Each number is 500 + 40 x the weight over its row's rms, rounded and kept within 0 to 999. Layers, rows and columns count from 0. Numbers have three digits each. The size before them is the row's rms in percent of the matrix's.

# down: layer 10 MLP down (transposed), 256x64, rms 0.284, rows 140-239, columns 0-63
# up: layer 10 MLP up, 256x64, rms 0.276, rows 141-240, columns 0-63
down140 090:495512509506568550456379461493444496498439520510463457523468485508450494495564452493492467510543517490546481501457470469508519504515496482462498493485469527499591548484451551498391486580570456
up141 095:506471506497509555446489573466486412480454491509476569418470568541495478489505462556582452488480467471509498437490508516428490478513494451519478461481533461411489408510532541450544520491499497
down141 098:577487475500470543465497494517536450479474522548477530540377510507486563557464499485458533518439519445502482466494544533552506462507435444509545530523502512455545547484495472417479555446567533
up142 108:473519556534541498507534497443429446531443453501512536530492516524397472429459471521555497505511510494476510448470490515463565476568440504478478502507474451419436423561488519492545526495513440
down142 115:509474539596494469530489466514480458580472438537452529509379496475446548420428464460510520462438482501544436519489417526494532491482492507476496540493462512473470475471443471488507476514513470
up143 088:466506532554486486542492539603470469488432441480488541451518452412467529514510458502549468451514473499569531499377509558440504511525457514528464497505529510494419508549529467539501507522491522
down143 080:465582495448484563575507539487513553540422524476464486547441526529494532486474524465468545543480468516438452498538482533517441539503500444541531514521504409504479527436525509519546450411465509
up144 098:437519506481424508442489466500391468481479492538481477505508503518396497521507399529553498520517496486539529411520480451493515464452520458461413460531510452480499489522485497516482474495501592
down144 082:471506489493546405613545498585577565522525514521487496521488504538558580491500513433459482446494531447474457531500531471508498499452483520502497502463478550538492512499479539493588544503446461
up145 101:510491567472522538467504551485525510521449526510547552491528513449474453572507477517519506526603476442505565482442484441526534516494425516531454438485422450487545528523534576490499527426485534
down145 101:466518502561419488535450537494512540477435536514550562532489582508506481469491538479484533490485505517478445455486407449539528491450552534514469570440543517444560462503507464531461568508480554
up146 105:419511522517582530464551488559508482519504499507512582462464522531535475585499479548530483442527511486492607568490515526496496461507524528448458479543555483485448497509517493507509428407485554
down146 107:497520569547447487547465518505486492505530451468463507510438443490485460486475437450496477420476554475482531491563501486477500432443473503452486510520578538483469475503426406457518525522599496
up147 121:510577523507478526528513520505478523524471527478538594476472465474445497553470495534648471519491519515451500450495560428448463467502552486503532478514495559519438522527555536486501488485546572
down147 123:470480545453484453499444489482545529518485471436501598491577505476509529459435513502444513466516518593499597464490547442482480542526558491525549500469516565520467447530436467495528465519531523
up148 096:495516529521506469436550508549464432482547432602569477486519537576466464467479520518551523473514443539466502508445510485462484518517451535487528496514436544434490529586479516447498553546522464
down148 092:547442543461491408546547508507501490474557498530512529522471507494502551507496539504551555473425457441447482472534477494522558514454491546522467492460494485483524496405504464638524532484462469
up149 112:503495456502535481458519491481502454489491523466514525441551559512512443484493518515521432406482493441541544507452607420492502483577479508425438504563478552520494449531533567462486528509475496
down149 110:462564519537433525502371454467530530500432469501467546532507491512526476471545458473540429502502504461523518567570481453521473557492452474514519490481510492536536485475550532483468510487387474
up150 088:520546503456549581514525500523514464524449487456539509509512480431513532555516486516563520482484469459499543381508567500473495508568489415486547482524558484540498432474547539467502427546525537
down150 089:533536470520490513457468472448493481481420508554448514495558410472484527540483507525501530475536458566539491475454505620502536572516478526485538479436509545525540475451567451513499448527531549
up151 107:472491554501436471494571523517535516430453506515545524464517499425556590531470410539492442430526462497490606499465547541456505506487484491490479519482520490453494529542544484484499513545428476
down151 101:522474475532478490575605475486468548448537487501462513546515458528556498502479535557502498416491507535523544413540541530514503463474490452557537465521492476509485543563514463552587528505427474
up152 099:472440518510513523481523514465508487546465434526563528455470520529515426494504448531517453407536465451499498457472501441512529526479512511420418447488554469511519446518557558473549581474543528
down152 109:508515536476460475427556502503526556478469486575518510440542475524520504514438518523481487456516520492557549466623519507528454488549452441489533555536517485551429525523520468568533569518478461
up153 108:507569471462523561502559504497468506522518510508499581521481470502512549501446494508550454468456547500564562426506614514490528543495439535509525455511482511459517485476475540485524474371519526
down153 107:504547467461544585576530461490507522487567486501579487487544459533535426549524550495487540505427523493501484482497527520529452462473612461486476524407547492575482477482485503511474528485537487
up154 150:501557496494503482445552520498465415555476480566567521462595552483469553505485507531577535500536481522523534480515598469469531524491498515476535448477469470523479461543520489498549479431533584
down154 167:513555475542540521472512478455480480496419478492521478533563506472512556509622493476496432453539495502551546529455588496438476526485414517485521489523545513518476449558487482495505479432445541
up155 097:409585526505539444503553430500526444495500364548544520512565514457504476526467439515489472523501488438482527469485555504510537542494476522527450465551485533527480511500497538428500518462488532
down155 112:490531507524513476530562455510507463491531489446461581456472458459458427554438484492501501516490440456561556547499495520512497560552563558486452546563495466528499440481513499411499540456457545
up156 100:518467507462419555515500454554460427522489503549545535459548494493487518546477482519567478481529470440543431595551562456504533475514522502445463456499479471534467490494460551422489509489505576
down156 106:545562436477491497478557463478459487514512436593433531424490458474536499512616537468524453455446544481517486478490533462494529550510444548544483544495443532526516497527464527476448481488543511
up157 099:525502503454509452526479507481568483532479487535471560435498532566438596557475485511538514482518502409490512475515503536501521429574454503499516506505485449445466449443508593537519510479486580
down157 091:458501468479457507506529525484563432543552511494490538461569523479565443553553563461513512489408496506498536540474483501487530495498502464577582521447509449526535532462475576520512589514522473
up158 095:478447461498541427504502513418448467510517532540510535496488516537504503482486431467535440484486547453519508551528547444481436516446401441531521478451532479452439410494528510517458524436484506
down158 089:486545468514539474504451540543575474512566569554481378488540512440503554547547471555517549541539475528463497472534407509494486556475509458435539469515501471505502547498506524510466466535526513
up159 081:508535484566553439441506504521484482572424527500525483499448554512465476530457496411547455414511450445502473500505523499518490558489474441510488434521568466530497442503500530465513505465431568
down159 089:506481502541482463464582542535468504512501513542535432468431501488474525478364512457546533496459523499496469480508472560613484459552488463533521467518546492501447483537496482468533453546451543
up160 097:515513483554461451498585519550496516482463477467530522470509504531532553579434493567511510488491542559536505440476519478538437467569445503396546509519416534461520484475542458451523502536498517
down160 096:533481460526515518545462537537422495558502526458583519517513440488445537535555464556472478498463560520448445518525517561534529527547431507473508502457474447509513466487549519424547464425468456
up161 099:525498446463572507497500569470493489560457487491496514475541486563409456438498441487499482515452545496530511469410510517469546449522486541453429434460462497498477436502571520510531515543573502
down161 098:501490595547437442527469532531570481489477516460500542506515523519556442476540524487457495456514503498534521474497471494502524500493509485431456610490466554554482516623499424497522520478515556
up162 106:442466506394533430515499528450446490532521528476537528476505550439475515542495533556577408495481501455536510522464503464500575460484515530444397513525522494500507463504488491539555509534558498
down162 103:487515566533389447534498540526531534465466568502482525456462533401469478469463488467441496517486546569480525523459545502552495439501576433531503496501507461520460463498501451466453563510499504
up163 082:499491438536503495460468432471514467578479464625540527526542495540499504479523488550534496488507552495554530448415541504527536495543490516497452425558486543529502418486532535526451500452540499
down163 071:491519522505539550475432514472498474516500516470480501486530503454518388463599527434514473455474456542470384574482528519486490427505498485421546538464493458504534511504453453470498518490499459
up164 097:565464466513517557537511548562454518505487532523516518459465532528530507485502543491551523477500521491473592505495567459441557469440575476554488444498518523521510452585568538489482463541580540
down164 097:440529557536473561507402427441509541514436451501476554459531518554522482518500488445475423487567489524547520519498504428444543440483489538480446471485552508506464527491538481484475531471436505
up165 105:545504465493492421495554500494423478506466480461521562507513513476566514454500511509532488502486444486558508508466536534452519512446437603509379532459542466458471448558509525444507485501499551
down165 112:448534475437532485452532500504526482518444558483510438517515525440550559459445488525426529490510446485529464511541490526533551481488454439563509449513506453471535565523563558508455530485599514
up166 109:513523509549484471410485513463424479526504440531517492475496500485385441472491479573515413479465472469478483471481530448423534536508493519509496515496577521505542503595560470525488488453531489
down166 099:588545514485510524477501462457548474506576522538551485479544532528487491442582532536424532550385470509432492461518494481457551494479475479533499482499464532511439535464488415518493463520529486
up167 091:521556501530453458433469525493506468512551496495513461535551500517534467515520506568506512498520520455511501530373499486522565479540428551498432394479510546532503440535532469567465520454533509
down167 080:474470494505472587515446493521503545538551459534557583494497572455512434544622559496502480514458450505491473526464551513450506567460486526451441517531483482483513536492448485484504484487441465
up168 091:445474562484524503465577446486473380540495457582524528517495495458424511540510470562462476471528460498481477497497549507562450544451461523495472454497584517456486522516513544467485509440537499
down168 089:515510575422475504564566479555534527464507497513470520435459560524487550571565503598430454537472487490511580522489477503570538501534506480538510483550556531513492527491502457472470466529490469
up169 085:463481529454427419458513535471517484498534523506505475508487551504558569476381420457504466456496510434493534512552486525531469407454468489455485478503526453496511450471524475456559511507468460
down169 081:470527497469495504422476512479503510440474516586519500457563485487458521463613508522512457512540458450416479537463545485451477569497502513458478525466496486540492556535539444510507488554480602
up170 098:559467480528500547533529557451465514486525396498568493484519568547462471518392538543506445499556490514458478476481522529501550609495455527510509476574546489461544471525497540506487520514508488
down170 105:538505536543468477549507541511493568558480503434574510498508467568484480540373481605522492530470472473545506518534502554505512543509452461524507560596533523471487488497464468468524473518526504
up171 107:540494510514466455566484488466462504462482519497561541448475400511466541513490467492513512458545487474492512542409567528513550542469463484527457445485467549466450512525527569466570414506560528
down171 109:461520531459529500477531526459556594492469513502606557516538571574495538524542490493565498495511505534476432515478547446492538522512505509606469519501543533469535491484498498493480502471525399
up172 094:549567475525465485490490512525465505535576506490536487445548545545452511483470474566562519466526461474463590437509497495504493589510521507486533464509484481508528418497494585474567473548487583
down172 091:527543455590481572532427503505539510478475524520471486440560461446562468529570445548553496531477478569482503503477542491496489498457473495468483536493519517581516550523527541523421471447460554
up173 099:532471489543436528495540495505511434519495494514532560527523559495482422617475422564528455447498495512505504442501500439444482507516548489520436432517523516498462437462444538539537519470462480
down173 103:555486501503484501547543501542519460498532553548478490493437547467491548540518483468462543441434555514503503434502453529514393459442533496465541458453507480472447522424555516523472555558543460
up174 105:464543401438495531499469511527442536452491508490491532452527470437469556552456472457499444476501522509552537535508506458425526449507430480548469479540543510510469491495600542508524435443483529
down174 107:515470596526527510463549535528465440474521477535554498510447561520508429480500513497499530527524485505500410427501543507554502530488508570393455516451480455487511474501493545523484499582555552
up175 106:504506500492447547538484609515495506475533523520560464471565585450447518543482496478522483478507507525439589491421522470554537452541467439475426547464515460526496506505509513552563505481535510
down175 109:504515470501508503501483502515477478471563455523549535498491485514485532553475535404503546581438506481513544538480511522591559506465535447501468636502552489508532484518454444478460571465491529
up176 103:508503514534530473529502470505475513491480495466496476461565449410522395500431438551539468464486433536551549464483527490466510486482460532507484445446581462465488511585522507491577511443528491
down176 108:526505435526596516542477443453495583496434485517557492430444574531487415499475509491538442473497520476535542570451469519504497513532542442532480508524522528478523507504520485413521437488502521
up177 087:503614559516458513463511463487472474533503512575494496398499549505465531542512420526492446475531484489505492460536509538531535514512480504490473448531536567493436513596523462514556497445526553
down177 079:463533510565472514462437487482501440519511541531526504501476485498511533514556452515462478524409443472499481468443536490466459532509480455522498557566492520592483540539477381513499479451452425
up178 102:557514510566473568482537554427497480549510420488506551522465506493556593531473496476524460434513476486511500452461515517474450534507527526439431500509410470522535435474538555552530491464496500
down178 102:535475523582517478485486566513484518502588546439488506556495563464521562520436441445511522506554570504516538445474487475520508482565501521497441507438442468584514554466530560502500462489513481
up179 089:566462424554475413480481524513457554504555456420483476544494535486501484452494464557562511455506519514543525458475537486428475489503449569562520481532530461562519532591490479524526474498514494
down179 080:502483553482455548573488542522573503517553559521434511494492466520498541488493416548491515591439503490443610555488467478497452523536505429497430474499483515486517496520446480466509519441484490
up180 102:473521533493516485448476516481532455483440507499504504420516559496477530496451447456469506444543457515475581595468559493476510416454492504483472462452558436476422473478539527521499490461562447
down180 118:542461489482506412533559458604485512465527515507464523480518548489519539496440421531432483508550509576466524498471530516493524467468443479583483521510548484484529458479409437477525510527521540
up181 117:536526513480494500508517508527481521476522536549518525435534492384440452560433408492532487498501562470545577544466491378501480463505478528523530467470540531528505552516485493500569498486529506
down181 114:541432475509508523489473447430515534423585575526503495400490486521433463496430476539464494468480468490445551516477487450521482506474487407500537516445505468463588508458512489478499513520515517
up182 100:513476452469481487465514561514420495457482489488498504469513521398456511511497523553543446528540529531464517513443512447507520476481460512460455510491523528486481568551600478528626501545565499
down182 089:540567514537380489515532485451524494465586452468544433481468557490584529510534503505429518422476438494463501524502475489515526518481519426552510515514472492507501460504481530454462539453542468
up183 112:443500512503558481490520526527454489494487460510447507465485473460554555580470451509484493500589456460491538542478475447427513500570522486485539445479555546488543429585532514522569485492498574
down183 115:421438480489485521494465481458511623503458431532456534513496511518438498537478441448478484523441486504495536500485484470458416546499576443521543449545513487489497520556457535564526535534524497
up184 094:502578433436504454496552472494486397570553545515562539499491430504489486512526490521525515445510483515500525424453536462503499513575499413446544423544508483491544532489475511488528477502538497
down184 084:582497521434502495550564472477452490549541530478503492495439517447496461492639545475488469471500552501502520567514479544460523523441507540581482448438558501511514495483470534461533492530537508
up185 098:429549512474574533408542500560467506505469446569501475487485494491435425557505515440547462451529520483432507523489494433439490504556478494456533502543493524444487434470558505499554499480508518
down185 098:529492559542463514509461469476467567509487465517505511471427450502540499579492503469519512536494441423509490562430420556513439524441477523436523445562501485497527492448501523432544481427505495
up186 099:522541527575551583485533472538446479548488491466512507547520499553456520464422505512546480517490506507537504554456569491426574502476530529444492450461541529402465481532494490478537538431475479
down186 103:510522476503572575534581486493454516536514546523477559457418499539461512430443538504484510501481530488511507508545416445457486529525476435441483484440501463514603492488555521443530504514512521
up187 091:494517491489530505442579432507488466491460447497492505493468525483531533442444436474543485552538517495528515490509527547542513426495470591522559455490548521525565476520472503491609444431459533
down187 092:473495531541478476502504451549509411504485488545526489489531604521569475597471467541515513465489505456452529494520519535482409510505524478513503534480490401542499520513532392468506506462446480
up188 093:467507563453519491453547519461489444413517465475491489439470507453542571574466497539501487514457623446490584458451532538435494461462449511477480520494536551504521505488526483504477461494506496
down188 082:493517498463452466502546550490500560516554558471397532475456478489530483449559523445493524444477599494503508462468541525477536476531506522526475467458518461536477580437518490547463533508523404
up189 101:534522454502474540498536514520442412517467438504592417503493519505548474534490512508446502528519523501498558478452546441420443478512471469467500515601487531506452427505498545562526511541523482
down189 101:557528460458622444499500428536453509512492541497500420473494515485547521454508506490459456555552496476468497480542478505513471466526480480539547429435495479494506475427548495554510454517593479
up190 091:512481418508520446510513459483467526508464425491510548494529477487429534507507495545537513455547544538467514472419481506514502482599449488469566533557457564545455437541516466469558514481554554
down190 082:461502465503463532583510468474509597491470549496543541530460555555473502518592544468478506495471485552490426581501453532556546491487494521495560499465483437515522434492506463510560547479552520
up191 110:493525494416582491435484601445424477506467478579580494480480545479541481545462521568509485508521520455484497543526536484487476515497543516482466541501580460530537493549479535544499485434508527
down191 113:465455567555432530495483497509517457493423466485589521518427576493505464552496567494447529461505497519524474548523498526503416528526562496491462493511516533489540497477446492491503412502570435
up192 115:486490496529480536509502555504506513508472443570553567470560485379499511521488510484550475478480510464479506538452591449473545478494514417513551458596512532484465495542533507541558458513538523
down192 127:503483532544504489587436553512493570464411489554512414467483524427541515454453480503482560500489474487460509512567484501499499470525602492485518572496479547454449513497510505476471424501494463
up193 094:491460435446491489501555541447469480528521479500483472487483501501564462519483533516541509411472603475489534452481523483466608386478504491495461517479532488550458455521507463464512509489531582
down193 094:493454557543442482527468571492562442476467441445535503499465548451491513539465469494416510526550515530456473525483458473486450507554506505481502593542485477542518489498458469583413522478447494
up194 114:495535519546415456445487516466450489489507499556535484532506537536456545520479461471489537503544480526508533499430520522407543444564463483479503496497559458470426530505552459465550516492610547
down194 112:410481521467513511544462550528476552440556477531434483586416521488502505458434538503449547540447519513525538510509533516501606481516466513510555535525542519482456496489540447514544473465539481
up195 106:499509444484450438543516512503496488522542488589539540490536485557455503510432449507567476498538579506478514510562556511453487474503393449565406487503486491493459532534508510568533505485509470
down195 104:521507496481594457490486599472556490488452522432513435525478576475522516501468492480537508479474450460448534499533476502433457532492538488516499510565481521487509484514517488478482650499527556
up196 106:481546496467488492476607463537450452482543465511551551481523567416464504562505498521527504486514554495533556480458510452492476464545483503386478510532513535489442508556500495521478419554508546
down196 118:488483530445517519570541545554483470518580498493541572456507454502515492525617561586540480511479446485470462480468514522418583482481491519464469511501466513519488467537419502536526485515525518
up197 103:517507486465528435399501578486502516528459403487511529526558552408485483480466505594506500450450519503559509490469486505452434458454437546512507514510515513471544471456569479526511516504497486
down197 090:548505488480481560470476502469516498506397456467531496442463582530528536446543476489510525540549456623448523538489489471481478522462481486522516565485477455452526523497443525576485567484463517
up198 089:486567505523524520485515488536412491499513417495599486570484474551511492498511550526533454509484553531508468435419525465514544540514478559453503459555554541502530484506480495560533491452552576
down198 076:437486466503527536506509498566539523435427507485459493531462503462494529447544563472515448435518431499455526513540464513586546450444558507433530500472472433524505510507481471504477587564494525
up199 101:511465536414524489449539556466509492461469479480501504443559449510556590524504504485451459389594518510511569478530532420458518559496501471482453455506486493446510510521508497503512502450531485
down199 100:450433538434524496471431522545540488429501475450492457462524557498518498518439505565560460473497487499477445525537443474556442552475476476460462513503496495468564540497464487527456430469446423
up200 091:504524467508407468489515510542549514510517430501499506457544457472512556432512448490533522463515518566489476515502487529555546460444461597478570431454519489502546471501526606507497468474522558
down200 085:483510543548464549465480484560564504473493519521551493459456527551459432622537464529489528481450504422515514512528497443502454521528492452496488545561516511525466496542435435496526555476428471
up201 096:509514450495513479519487580531497456507509478430549556435506531436479530528492471424469464465466527497557531497522556470474473486524433458557561447500534505501521454509587515523499397531457541
down201 099:516494455426574539526502490573465513477512497523484540474525525527561459519586492474508517591509476543505402486497561501465529490501577487492573502476474434484502519496461512500494426562489570
up202 096:552438475462503470498518513463414431549487547477513460472457522478498485487414546516525486509496513434548579468524523547467615504478488447454484475502533491553468437576497508477471522528530520
down202 097:443519473477500432515562469481460559432455529508526452519449492515495512483433502477455505542521579452529538532570504482508500470506551440564537411611513448504476508538513512499508446516529493
up203 110:533520478440530513489523487555533471439489487505484503419551520495459498461500496536561488505494502484515509496474498425475581538499519561458528529535641558530416475529520535560527491464516556
down203 107:561526541473550499531520499501494533443429551501548528469508537423497553437509564477501452532523511551522435468468462568560439491486504498533492581530528450540468525445501483442572499538537486
up204 102:480482466413521525386498474508479433483518492466506527507493549520517482536462506574494462450506510479539505423488541439408542523535501437413419464509492498503467431504508540477495494513534487
down204 100:544460487469484551427459497508567531477523467490474546533466551557551522528588528522518513460413520459562525471474568427489468501498480462464512493459475467507502525564433527455438522491457448
up205 100:546500491524485485529534586553447468493477433510486503497542599563484488475435457459522482479487511433442474497473505508439590476443501477512536458485536600522538475505514479504505425454513481
down205 096:455486479484483496571522497488533483502507481447501548486537426558499486576523454514548489466391548530504509435479490464542563486539501465479497471504508504527531509494439454541510557507613584
up206 101:467525528469502407412514460474511478573494426493559545482516586476481520522484496538551404461478477487494499483489502537514507399525453468487542493456447456514505457541510558512529460493457524
down206 090:500503459406478529535462423586553425518538521530558500546498442499511524510564496442480450481520438444417497536486525536458478516482531530424487455447508518458529511452516466499478506497467472
up207 098:464588522505514432494500568479539421499521433463492494480509556433496504564484505480522468524578528449509532501499467466520501492511519557451484542471575586525491435517554569541474523543482472
down207 088:479457460527478526493532432544539574465486466514495518510448545489508535455608554487501546540530530559500512471483490422498504483547487449522526526579500516460448456609488444540537497495466517
up208 089:582523528504435458469531515486516462582519426496478519540549478550496517482460495540497507475497576482487492478497479542461488485479484582494529541480542588492526530536504471545630463543546517
down208 078:444522469484423512501401504504514495462458541468468465462507494479545448450477391468488509429503561470560492547489512426440498494455460526537456441483522472511465512433530510470459503537491459
up209 079:535491537485502514498524540539515502485509400573564514506490480467568501471539431497506569558504546485539549545472515484515447407492503581519459443499495493521544518477595522460469495564529514
down209 071:432484490509546517480492545462475460522539538421505465501468502497464516516409559529523443454513513505449523457467546539476483598556535419472538505571496514480468486531463448552463521446444478
up210 103:517471514478459509460523522540501396495548481506463514474571426458486566521495468456482476476518515420532568425498539469512552483499490498476444481516477464517490406445485527582520439546508473
down210 113:529491500445456527479572508527540474459550559503526576480542499538444533567469521593459457501552512482488586519516447455518445467398523487455525542555514526502493447480493489480554490506494499
up211 088:541503501507459507481504467504451436513437496563477505444464432504489521564518454549555459557512530469577612530516558438548506524535475523512494460487512483538440531546491500480445542428492481
down211 082:493538501507455561514412447551555529550498529469477486516534478554511457520554505491492482508470519497541514601500481514473444425454486501477485538599477453527444520539462506536500488588447450
up212 094:562549486506534551486583528464543469517503452475496451492533440498503519488483520507499474459515483518487492437479488458502525494580482576522521477490483541506512445463452536552658460528555528
down212 088:471542507571530497502442538472465505479491609506484455506521473474483586514601485461511484519480525499534488481412430491510464434536531464500547473471484471533513453444452499500571480496576513
up213 113:524540532519507485519522552560398449557448486569536516467569535432513529526503511533573486457501532485584592422517512490498528497557482457525527491541517508437462505477502540528509452502488501
down213 148:498447524495474459588520518574444449516483485499487487510455495422525476562463485478490497459476427484566533439529531488539515472565507463522456577548510525490423527478451589537513489527518459
up214 094:470474494529555525503540500506539389553497500465539555452482556510489575480468468527483465438491565516469529471475505458546475492479500548527553476424483427429428471557535519449501495492465539
down214 092:523466579543494479507514474471515500428457484454532596498509458529460567540510501560498531500508531459467536428487428535467481478511517477457424504517487551496549456509479439396471559467487498
up215 115:537486442477521498509515522452491485467475548587581539508482480497499552443481504494522483467505576519497617456477561475482580493560461540527557464569519541529474543535472519528510453472500551
down215 124:488535466404514503556545515488541509512580489568485500463550469509502438501506521536547451526447488554453544533511553502574470474515505503545537485562562519538403531505594475487484508508472487
up216 100:481498504427481362457495507470511482492435411508534594538554502498439525491522493523525440493496512422528484464417551518521534500462511506516492478534508494460504524513550515446548533492458475
down216 090:533550437457477502480536470482517516469541486431442452467531466593465606532489536489529529431420535513481458513566474526522556533515507544461574486516486497477480479470504503489534466503542426
up217 102:495500412538465461506503506521423524502526464538567520459515518481432512552449486533514521481556485488470529484550529408442518500515536433525578526512507564548482465535510559500458480420562487
down217 104:467451565435402497522493441540502486504495500455505533564485539515516478450414520458431448447551584488499487522585472521503476475488527498468532536475481407503491485545485484486571515493492477
up218 098:488522487470503455522458477544502565498484530505542527496545480472470511444474493452543468474534467514506505519510599537510466524589454483499536400534518473502495504491617568554475469451579522
down218 101:533437552551489466470514558493475382499562480522465536525518499472493448567554539549500518534475503522497535470498435459471512491464528535442436576541516526473542455570454518497494547500546457
up219 103:484558523488542519485500520582443458510507430487525481455560476535475521553472495492506484445524474460428473475500491480480437431505462506494532404537621482493503487460514473581506445470520465
down219 106:447537525421548538504478457510465539495496538467543422536492488463471601494468529539531467451547513472461487512535456539487497479473453503578527447548473431520473522499487485416564476483458439
up220 099:490506471512397514469496565476530512522541505477549522507459514465470521554455507521541423476566482486507535489468504502422517485502557497425430439546549482513438508516523532570543574476466439
down220 110:479482499525500508448536484509493471436488519524530501527445520523505562507439487508532396446521442524539506473482468505551446519455514473475528443560514481494516538543611371485498491506443513
up221 096:557564462459506463414528453522411548438546515482502521525489507445473508485475485549521474532514513474529537514518479528515456510508457563502482443484525575489495446541482559442505478562612490
down221 090:577500519512457535472458531544493624482564531404545541488507470456498459498504487525490513562520541472519451502562504544509522472438488504565544518506464492410519467524498542488514534485573490
up222 095:435518475459483488445510534461451452491432403456489517435504552538452509485502504483515475472533479410493554460539540480489549482467528511472465535471555570461425414511500522523472552458499498
down222 089:496457501463577517474546530497544509507510477382496476495450533480523486388441463540519547490515499535503525454523475506519479535545568514521471543512496521468449432426400470494490549522505512
up223 093:502535414539542439507528549490415466446508464436531497459470514442441518584484477554529462488530451518484550491517488446507573499487469436534469490471557522496495495556495492527519416564492492
down223 094:502457499479479533487545490559485511451592468492477492464468471453524467493559536536428525570534435455501433522526500481399502473485517486518546530386538505553520482545510475459485490481563518
up224 084:511495471424547541459481580505470497515498487490498508494481531415468496581508486477584517449498529476482472551421486475453549454487512527484481425532482438512494584578529460502517489574544516
down224 084:531483517561439491569514468550521459463520502513551511478528521531475520520503534522410551471508463546548493447525508532453483468494551520563446556515453537513536412502479503437455519418567552
up225 091:539566502551441530469544554500439471502472436469485495557509490486550518483501471500564519529534494541507596481456483468476566526468476550526543454523481523513506527605427451483514451530511571
down225 088:522415523546523551541472556496448489500510520514490492573511427486542446424602461577527533507492477480449458535461532460457550538477458504511511439453511464491527524518549535555459530485481472
up226 099:556469464488510479418494437451443428504517497576551568534522489570474511520482504471569479483526472486518462474421539562552476552495501564464474508529454491439503446527495540519550488440517510
down226 095:528512465445530525517531460480510511532519535450499524594550492512497533468586468467542514476491562525451430493544459554522508527507506530461587496426508478487569503407564554505523442498522486
up227 091:552482449524563523498528547476518490573497503511508493486531536556391488475446512451505396453506498416561494511480552528479487463512521544524532529494514515486508401496503514567575477462484471
down227 083:497477539604469576540444553480466436478481451486500420505487492534484460493514494554473586520473506441543524449465519466450485521533588492511492511524410463518506482525443521502446501535529486
up228 105:564472504475483505485524545518431491494465540459571549510455521473435479482466490534560480522467482481481533468499525470566546539451511600507483507512550528458427477568509529417554428465483462
down228 105:513495520506453548477498536428594532517450589493459555517449484492498455524420447426480489444511473467492478487470548529485481533490532465533512546474516441490527407435502512479466528470551554
up229 117:569516468428476458521554540469416517519450492542511498461483446495536581464469464582503456474522456523488608518527519504487514508497525429526468505595491546537486475503495499490488444459489552
down229 120:508527506450541496539535529462478496519478498452430469451570480470464460541468501503502508530528584492393481517486539549533471515528570463503482443501448503599523512531604486520490529471498442
up230 094:583517518484483519506488563444452417547498493535522446542557458444444560561495491543492522517553483514529498521525488514536498508545476512407561456513444595521490466482515511522519488418516528
down230 088:542470498567457480535478552459501454450475493497509556507495472453470504570576532528496581517512486537532495426542500520569500513525605482436550512560414477481542493498466515525460477504554512
up231 091:512528430508496461517570495541524533544418453481506485421541493450485549517483492565518512537492562540476461537457528494464529425544464540485461517620524468544506517513559517477542538525540525
down231 087:492547450481545529551552482504521497510509532541464486518445483518542477384559605523527477467408502529519442516544512528504470529548450475567522444524483475500508443522495585500536501525525518
up232 102:533458456486471512461544566514488469497528380491506463429524504466532521546500496519559489513521471519433503482453446497526536482499472471414468463428492580505507431481563536459494473514567539
down232 109:415477527548421495488542559531536569486534506524524469408464490437490496537494543512483530487464458492478442448451434497567462548512476533487544506516442556507459486525474502414486503436480503
up233 087:534544516518574499516456529558467507553489489549489508529485595511466507489477525527540513432578535449473581409533508441449514516582554448481523480528552475468522527490468516507436477524500527
down233 074:469491536515432586474525498400574476501453495454504452519461441434494505491476461428518498510516498541502449542474479509580501482446475523478446517443460500502566519457422540483479539511532543
up234 096:461522452515489445439516538489406475499486414538534500446443512518499458475471432472485466473533585454496444484456516440537606530470499501503474529498559475461521502511533572478523478543524513
down234 097:528527479527443419531521528544494487500543479504482471527496493494478528460411484522507566440505490577536578475574469479575536568512502518494507478527496492442441505423544471529592459501481520
up235 091:497563537459472446474558546527465413501547395454490444525499522469549500540424509556488411515536510537464544535488463502481469493459472482516521467449560512495557496519544496518527528532564513
down235 085:520447513508521579556513473478521505494462470457481486465513495547432470495561537470486449365472495480509477521512499516454498488459539432501426490480525467555487539503508400520501449578543491
up236 082:480517546514472433471514433532462407465470507501506450560501524483500436513470413523529471455491489552532522498483463425526474481491482465476501397479516444508543470471448561443449532513536553
down236 084:502486457494519446577472524459542552566492488509505512496517508467496542531534558491471480524455492496477472485517491531501497502537541510506552532546435484469434505524565556556651456429557508
up237 098:441507515431499479464582566491531448476440431458529489487520541494481517468456514546513479415515547446507525488489488562498562528453481527461541456493517504483572560524548539482545474545585512
down237 100:443530478472535524438449489444519537452527489516480458443451483473535491489498498496411504496475540471498504508576537485555393545521560462479503389484486518490517530494511571476536469510583496
up238 097:483590598470429478441529553531387511516536448546502547433469475523498511485501436529518513483512424534476523417477536501503467464503539485496499513514509540549501502480500505493491469445505575
down238 090:380508466431538500528462519494515471480446522440549446521553481473507511529491504462540471541482509493445517493514555576486488551501556511498450532501518506555472439508555427525488557547411489
up239 090:499567526499457514455495468543435475484484501508451534549506561443474504469476483509525521524524545456580537571459517481489488456503501508445445419525447525522578515507556509537473423511524601
down239 086:474476530489493418560507511480462477499552513539531468547518542538477460483428506424508462479388544471503418442558502495524525499495478477545522482499510489458495463413527485467475553508471408
up240 118:531574459482554478503469503484469443508526476595579461489495519446464528507435393505540488486552542526479544389449485470495541529510482473483544469515489444496515529506477488508553549517528542